Each number is 200 + 40 x the weight over its row's rms, rounded and kept within 0 to 999. Layers, rows and columns count from 0. The size before them is the row's rms in percent of the matrix's.

# layer 4 attention key, 768x768, rms 0.0183, rows 747-759, columns 512-639
095,187,155,182,217,238,218,231,184,213,219,181,187,187,191,170,198,210,188,152,199,228,198,181,176,148,220,255,168,191,188,183,246,158,208,438,121,215,174,206,177,210,254,209,231,149,149,206,183,444,202,178,175,213,158,218,186,233,224,168,221,202,95,256,182,230,203,183,227,212,174,251,182,223,211,213,189,173,214,154,189,205,188,218,180,231,201,195,201,208,185,179,218,200,238,162,227,199,216,257,160,113,224,224,202,190,189,152,262,144,260,141,165,223,229,232,194,198,168,200,227,188,199,211,194,203,170,212,201
085,182,188,243,245,301,203,182,186,141,213,174,235,194,247,173,171,171,174,145,136,220,258,232,144,180,228,155,193,220,187,227,233,118,229,180,177,220,221,217,161,171,210,238,152,168,256,211,294,238,221,150,218,169,246,182,180,166,248,220,257,236,176,252,251,210,197,136,177,193,246,212,189,270,231,139,179,140,234,149,276,224,202,229,247,174,132,170,197,192,232,231,178,132,175,259,224,209,288,93,253,212,171,223,172,258,249,213,215,202,192,207,232,218,246,191,221,164,178,250,296,198,189,168,265,242,186,230,217
118,220,102,148,191,202,198,242,342,206,223,220,204,197,199,128,154,180,215,128,145,173,183,216,232,177,207,144,173,118,233,242,208,266,143,195,251,162,160,216,298,196,182,193,234,143,147,240,187,184,141,165,250,162,205,279,240,209,205,235,254,206,202,206,268,180,192,182,184,194,297,228,285,147,165,217,196,186,205,238,167,245,168,210,212,182,128,241,177,217,217,145,199,216,280,268,154,151,232,195,153,266,133,201,224,210,214,246,90,156,256,247,201,271,199,210,155,191,232,199,188,260,179,197,238,157,158,176,210
102,245,196,186,176,298,233,215,133,228,164,149,162,206,175,196,215,222,141,159,164,208,150,95,185,185,239,235,206,146,233,187,159,187,161,137,163,227,277,187,276,184,120,165,240,126,262,282,199,247,164,224,163,195,219,150,161,257,220,165,165,253,146,175,219,208,212,173,203,190,189,201,191,204,198,231,165,117,143,238,224,226,184,196,224,201,153,237,233,222,192,144,273,171,200,213,109,221,220,185,190,221,188,149,226,291,191,241,175,194,166,235,188,195,163,173,221,203,185,138,247,166,177,200,198,219,169,247,141
095,199,212,206,140,262,237,189,215,173,231,192,191,267,192,211,239,229,162,219,214,245,268,212,160,208,213,171,194,184,210,243,176,115,247,292,144,249,158,184,156,242,246,135,259,218,227,207,256,221,250,201,198,190,175,121,219,186,185,207,270,187,198,179,179,276,210,271,231,191,227,194,244,248,217,188,182,195,177,226,153,132,206,158,147,187,201,183,249,113,204,141,117,215,192,228,231,239,217,266,266,117,159,211,185,243,203,114,178,305,227,145,231,142,182,180,201,252,223,174,177,262,218,297,225,226,173,218,214
087,201,155,197,224,239,200,254,206,216,164,201,214,229,222,203,152,140,155,254,210,220,232,107,163,222,215,195,231,206,230,212,210,201,194,153,196,231,214,226,316,173,226,214,212,131,273,170,194,149,149,250,218,164,197,150,156,221,166,148,219,182,126,149,240,165,227,217,215,191,231,122,246,161,170,221,222,211,170,203,206,237,222,177,141,226,239,186,204,203,203,180,248,184,286,264,246,184,169,221,176,253,227,251,258,240,196,245,112,195,198,239,185,267,225,158,221,216,242,202,162,157,240,237,208,215,160,165,222
095,254,189,137,208,161,225,208,167,195,193,196,261,139,223,251,216,131,182,132,87,178,181,241,187,240,205,192,121,180,163,119,202,178,245,173,198,204,204,258,134,210,212,148,179,177,161,146,224,222,135,239,164,193,163,192,177,174,187,214,234,199,132,256,197,248,165,219,208,146,271,255,197,204,172,200,227,163,242,162,314,192,241,207,184,208,223,255,224,182,244,170,177,202,231,216,240,149,181,238,190,234,142,190,147,231,148,157,219,219,215,202,198,185,172,222,153,182,246,258,231,225,257,226,292,172,230,264,192
089,181,202,162,183,155,175,194,292,183,292,195,248,274,224,245,163,263,146,140,204,258,201,202,186,172,171,222,181,169,140,242,226,134,282,336,211,226,219,252,203,254,229,194,230,206,202,229,166,288,142,230,282,193,214,272,139,180,139,226,196,179,110,188,177,246,210,275,159,230,147,139,189,195,110,198,265,190,191,191,189,183,201,205,196,174,186,202,157,196,190,165,214,141,207,218,207,228,174,200,104,211,222,199,184,279,215,225,187,208,195,168,153,183,164,199,206,157,209,171,171,233,282,150,191,230,133,211,178
095,207,187,214,134,181,238,207,197,194,236,152,167,202,191,148,219,204,290,181,210,195,177,193,195,192,221,238,175,143,177,111,194,168,198,186,163,140,158,136,169,223,208,124,154,243,192,163,235,62,171,259,206,188,247,219,186,163,194,204,258,171,311,245,222,132,212,217,253,138,203,232,178,248,179,186,154,223,229,205,157,233,193,173,226,239,232,140,200,195,164,208,186,186,192,165,188,260,246,215,249,167,181,158,192,196,175,198,195,270,214,210,226,156,185,251,192,245,194,167,219,191,175,210,207,227,250,202,230
137,211,155,160,184,167,201,209,170,169,226,145,179,246,220,136,276,111,132,199,163,215,203,168,261,208,249,199,190,164,221,234,120,171,182,175,227,234,200,211,186,218,235,192,186,138,211,232,196,166,137,183,144,145,191,194,239,242,171,198,242,257,224,238,257,189,203,184,135,181,244,263,153,116,170,214,192,175,193,198,229,263,187,181,171,188,209,265,244,169,169,215,190,210,177,208,163,179,161,176,168,250,216,210,176,250,178,150,217,221,234,136,173,202,212,187,171,241,229,197,156,259,201,260,262,121,213,273,173
084,162,252,184,134,190,179,114,196,207,194,230,144,235,151,189,206,300,214,262,225,165,198,227,150,209,145,189,192,220,191,168,184,189,214,231,210,175,251,215,214,310,196,193,196,172,237,153,181,149,237,161,190,230,175,191,184,190,210,226,173,247,216,150,225,223,190,215,185,181,209,275,197,225,222,202,190,268,256,169,243,186,163,182,178,126,191,230,218,169,191,173,226,194,203,187,205,237,239,269,213,232,197,184,173,165,239,189,146,227,225,155,215,87,161,248,210,216,211,175,204,186,185,227,194,172,235,125,267
111,242,210,158,200,243,231,194,126,145,222,175,221,173,206,226,299,207,239,218,254,211,188,160,225,186,129,247,255,170,154,213,208,208,182,200,159,231,132,187,146,224,172,232,182,167,215,208,211,173,235,224,264,220,255,240,166,173,165,249,173,185,119,186,205,227,160,226,204,208,213,258,223,172,217,223,186,189,227,218,163,264,165,179,187,232,215,193,241,280,181,217,166,185,209,281,103,179,157,267,232,197,275,105,261,270,247,229,200,246,219,237,139,222,150,203,202,181,169,224,172,230,161,243,223,260,192,225,152
089,156,184,223,276,216,190,195,213,246,164,181,213,216,162,185,247,223,187,217,194,220,198,184,185,182,158,209,211,190,221,284,197,175,168,311,195,208,204,183,182,317,186,184,244,196,211,211,232,288,210,208,179,218,164,191,229,228,219,217,212,193,50,208,202,252,160,252,159,247,155,201,138,179,183,202,175,199,129,210,253,240,200,197,178,192,177,241,177,242,234,218,180,229,166,208,172,268,153,293,212,174,220,264,139,204,259,172,178,206,204,164,228,209,175,202,204,182,187,180,178,234,194,239,167,221,252,242,186
# layer 4 attention query, 768x768, rms 0.0189, rows 748-760, columns 512-639
080,197,151,196,176,201,174,200,294,188,191,188,205,310,187,140,147,209,214,159,163,219,145,229,214,104,269,194,197,204,208,202,206,185,161,166,187,154,229,146,229,183,186,216,160,233,243,177,162,203,200,192,170,249,169,159,145,199,194,183,175,223,257,201,226,241,155,258,210,239,193,177,182,179,233,245,127,147,174,238,229,204,181,199,238,284,166,220,163,211,193,204,234,142,227,99,287,205,257,218,158,120,293,153,205,206,222,207,230,195,203,141,199,158,203,205,217,199,226,259,121,219,189,173,217,205,226,198,191
087,225,224,202,200,241,209,160,143,257,256,147,203,168,194,233,236,209,193,265,208,315,134,227,232,232,180,170,288,197,211,217,177,203,271,189,193,238,229,189,213,186,229,171,239,191,191,222,229,174,261,133,246,219,279,184,253,216,166,224,193,205,162,151,140,192,289,204,206,271,223,232,203,207,172,164,278,185,200,213,144,207,204,232,213,148,233,209,225,128,176,255,170,208,138,156,118,134,162,219,160,161,191,201,170,274,112,190,158,213,173,197,134,261,168,239,116,209,163,282,171,165,173,182,198,170,272,241,194
093,152,140,207,212,249,204,208,244,179,251,165,188,204,289,205,264,259,306,190,222,181,237,232,195,263,263,208,242,195,202,242,247,172,130,199,197,203,244,163,228,176,127,215,164,230,221,197,175,237,151,180,165,170,217,189,200,193,217,182,248,155,211,129,212,301,211,192,120,243,203,196,127,224,216,261,154,190,193,187,293,273,234,202,191,229,218,180,321,224,209,169,142,131,248,226,172,164,230,170,138,153,252,122,202,259,123,200,184,235,165,243,234,197,230,186,282,210,261,214,149,167,259,187,135,199,149,144,215
103,211,134,214,204,225,178,201,158,224,220,137,221,211,226,182,221,207,199,178,206,229,198,217,134,214,188,186,184,163,252,127,142,159,207,227,275,239,217,251,145,177,191,195,177,221,201,137,211,190,170,176,247,220,234,214,87,163,141,223,133,199,202,202,170,236,159,166,248,183,140,178,190,267,198,201,169,140,171,216,177,184,195,230,174,197,170,197,114,277,183,135,194,194,211,148,251,238,236,271,208,203,178,251,205,229,224,226,245,215,237,177,176,218,268,220,148,188,277,226,191,268,132,159,240,249,235,206,199
095,208,207,209,258,205,162,163,227,163,166,245,278,264,178,180,166,187,202,173,193,206,202,187,193,208,139,174,168,194,169,225,206,112,208,186,201,175,184,208,163,214,186,248,167,167,178,175,193,143,219,153,187,239,181,177,195,202,147,163,152,211,206,224,213,248,199,176,188,209,147,238,179,143,196,111,200,222,229,204,227,204,176,203,228,184,198,165,172,210,183,197,237,223,133,279,282,263,289,155,174,222,194,226,198,242,173,207,244,193,215,198,224,191,216,221,228,155,165,245,190,157,204,248,212,267,179,236,171
100,172,194,186,226,124,111,242,197,167,151,167,146,211,184,229,169,151,147,240,207,168,254,233,239,167,195,161,191,251,157,243,155,238,227,195,210,204,219,237,125,146,210,222,136,212,208,152,198,180,152,290,195,170,214,229,227,177,221,213,178,170,151,187,181,201,202,293,276,244,187,199,200,171,174,166,135,185,207,226,239,194,206,179,166,202,245,183,188,208,168,187,183,179,177,188,162,159,199,224,176,171,223,210,213,210,246,201,265,280,242,144,179,215,237,227,226,224,191,264,171,269,216,199,256,194,204,190,91
102,160,194,231,222,235,199,211,182,240,127,160,237,192,149,231,257,178,221,250,289,242,191,108,187,213,204,239,139,226,148,200,163,111,169,199,174,226,247,162,147,226,293,203,185,159,125,174,222,182,224,193,269,173,108,56,192,178,279,219,197,132,191,240,216,161,248,175,197,215,103,150,141,152,273,147,296,293,193,133,210,226,220,171,239,222,140,222,147,168,264,194,207,233,158,173,235,255,248,201,184,231,130,270,232,157,223,180,224,178,189,151,199,205,184,231,223,201,192,176,224,199,185,234,173,131,147,205,197
101,254,254,269,225,197,225,254,183,212,229,214,209,184,206,208,195,165,195,185,216,252,132,221,162,236,184,164,256,173,203,186,228,197,197,140,237,259,187,191,254,133,116,164,191,216,235,170,261,212,241,166,137,225,234,218,180,186,132,147,175,245,311,131,224,207,263,192,228,195,141,190,190,238,220,157,206,169,245,244,171,165,197,189,248,157,158,248,180,255,196,211,164,187,162,147,158,163,182,177,221,243,165,200,153,198,214,231,248,212,201,209,133,194,156,147,207,177,213,193,241,233,209,200,214,213,142,191,233
088,251,248,167,221,142,208,238,189,238,151,144,196,186,271,227,107,162,166,243,129,312,223,151,226,184,208,196,214,156,208,175,153,180,196,188,228,293,234,163,144,182,233,188,160,275,206,154,180,201,174,237,116,147,184,235,172,170,120,214,254,256,185,166,147,178,195,187,242,202,156,245,217,180,147,162,160,189,194,238,189,182,192,153,206,206,207,178,213,202,174,213,95,156,264,123,115,164,197,191,126,192,204,242,194,193,136,188,174,186,265,195,154,170,234,240,199,182,248,201,229,222,140,179,219,229,203,195,220
101,220,221,235,203,205,196,208,194,159,145,191,225,188,223,179,227,198,204,155,201,181,239,202,187,203,176,197,197,199,188,270,210,242,145,183,115,214,195,263,204,310,180,221,257,211,203,308,192,135,171,151,204,208,149,243,217,214,326,229,158,229,132,195,245,210,245,163,201,219,200,171,153,233,258,202,244,165,158,165,181,229,163,231,214,231,131,208,193,273,195,174,235,262,142,192,211,143,183,171,284,189,199,251,165,187,260,230,143,194,201,201,198,217,255,182,233,187,208,207,235,198,197,260,190,192,214,201,180
100,197,195,269,206,140,212,214,171,225,163,172,156,262,296,250,197,208,213,192,154,171,180,198,209,213,268,191,185,161,148,143,234,172,215,224,222,279,174,257,156,164,179,179,198,281,200,210,253,193,171,207,196,169,177,207,163,221,195,230,203,232,227,127,223,238,154,256,317,285,171,214,272,257,178,156,109,185,229,287,238,123,182,187,201,169,198,191,227,157,200,182,127,164,260,170,185,106,215,199,238,187,169,175,215,192,160,249,184,213,228,168,146,218,184,153,243,210,309,167,155,156,182,184,199,226,131,217,189
108,235,211,219,227,201,227,172,237,227,196,194,135,159,194,223,241,216,228,150,166,172,258,149,142,206,176,221,179,145,236,201,190,200,233,243,205,199,251,175,190,332,186,180,298,161,254,173,272,200,221,176,229,227,247,171,200,177,219,167,209,214,143,195,191,249,237,241,195,177,221,191,229,192,219,152,202,205,259,195,204,196,177,171,185,198,133,202,283,180,235,207,233,212,174,277,255,175,209,322,184,186,236,234,202,181,216,228,180,192,125,159,180,193,206,170,217,210,189,166,253,215,214,200,245,198,170,223,275
110,245,258,245,194,254,163,201,223,217,182,238,222,145,130,168,196,191,141,207,250,194,164,222,186,253,137,193,193,204,153,289,236,175,255,202,190,191,229,223,247,154,212,188,244,146,194,245,206,186,213,178,237,210,233,174,216,183,212,231,215,176,224,127,237,174,271,178,246,167,145,127,239,256,226,217,239,281,233,146,198,204,236,243,199,175,161,153,171,219,176,170,183,243,153,229,221,158,201,190,202,266,177,224,185,204,173,192,173,157,151,243,195,317,185,166,206,241,213,176,247,243,242,236,232,163,251,149,222